config.yaml
n_layer: 9
d_model: 224
n_head: 7
n_kv_head: 7
head_dim: 32
d_mlp: 896
vocab_size: 512
activation: "swiglu"
norm: "rmsnorm"
norm_place: "out"
norm_eps: 1e-05
positions: "learned+rope"
rope_base: 76400.0
rope_fraction: 0.75
qk_norm: true
attn_scale: 0.177
bias: "none"
tie_embeddings: false
parallel_block: false
init: "normal"
init_std_qkv: 0.0311
init_std_o: 0.00733
init_std_up: 0.0311
init_std_down: 0.00733
optimizer: "muon_variant"
lr: 0.0159
beta1: 0.9
weight_decay: 0.017
lr_head: 0.00654
grad_clip: 0.5
warmup_steps: 0
schedule: "wsd"
decay_fraction: 1.0
decay_shape: "cos"
final_lr_fraction: 0.02
batch_tokens: 65536
seq_len: 512
doc_mask: true
train_tokens: 505600000
steps: 7715
dataset: "wikipedia_en"
Each number is 128 + 24 x the weight over the matrix's rms, rounded and kept within 0 to 255. Layers, rows and columns count from 0.

# layer 3 MLP down, 224x896, rms 0.0873, rows 214-223, columns 512-575
[[103 100 159 109 150 106  91  89  85 111 100 108  92 105 116 125 160 124 103 146 100 113 125 155 165 148  98 160 115 124  98 106 163 138 171 138 143 138 155  91 120 134 108 152 101 114 140 137 139 112 144 148 155 146 140 137 179 105 172  78 126 118 116 144]
 [147 105 114 126 111 135  95 154 145  82 160 126 111 135 149 147 145 124  94 105 128 138 159 158 106  92 107 123 109 171 135 122 116 102  89 127 125 123  86 162 175 113 117 122 128 144 107  80 126 142 145 146  85 150 141 134 116 114 113 137  98  99 114 143]
 [105 128 157 106 137 127 117 119 133 134 138 105 163 140  68 110 143 106 162 115 112 123 130 129 104 157 116 156 146 133  95 167 131 147 105 110 172 122 130 113 134 129 145 148 107 150  86 129 134 116 116  94  85 150 152 109 112 112  97 112 176 129 176 128]
 [122 110 103 124 124 117 130 159 139 137  87 145  95  87 106 145 177 111 165 134 127 130 118 134 122 156 130 163 120 133 125 125 107 162 133 139 169 148 131 155 101 100 147 126 137 119 130  93 149 106 116 151 104 142 127 120 137  96 130 168 109 119 110 182]
 [147 137 101 132 148 136 174  86 125 131 129 124 181 108  72 145 103 123 107 165 179 159 137 136 141 117 139 130 144 110 140 141  95 128 139 128 167 139 124 115 106 123 141  50  88  72 140 140 137 147  77 121 163 120 172 131 151 192 149 115 105 140 136 112]
 [111 118 134 106 122  88 139  99 133 137 137 152 152  67 128 137 128 144 127  86 176 129 159 155 119 100 144 121 113 119 132 111 169 126 135 135  98 144 167 168 127 169  96 109 165 171 123  90 123 122 121 130 164  96 151 152 144 134  68 141 124 140 138 133]
 [136 117 149 173 142 121 116 124  91 132 165 132 122 126 169 139 122 159 109  92 121 146 106 128  88 141 119 130 131 110 104 116 132 115 156 112 142 121 128 153  97 125 116 185 111 157 134 121 137 136 116 126 129 126  85  79 128 126 103 162 138  92 127 127]
 [135 139 129 139 122 163  97 149 120 128 117 152 146 100 143 165 129 211 123 131 148 178 124 107 180 100 136 133  84 135 106 136  94 158 118 126 139 119  94 147 111 115  82 112 140  90 115 126 101  91 119 130 135 104 113 128 125 164 141  79 128 133 134 159]
 [103 147 168 100 163 172  87  84 121 117 155 143 114 169 143 169 107 126 129  93 115 132 136 169 179 160 131 130 169 152 129 133 144 145 139 110 157  95 120 159 150 139  98 120 134 139 143 113 134 125 158 145 129 132 150 123 115 127 150 131 145 121 133 133]
 [112 156  85  69 190 173  88 136 105 131 106 130 124 137 107 139 145 147  74 128 132 133 122 112 164 162 128 142 116 132 130  74  98 111 120 125 107  97 150 153 148 166 126 133 124 128 114  98 108 143 157 175 133 103 143 147 132 107 152 153  94  76 140  83]]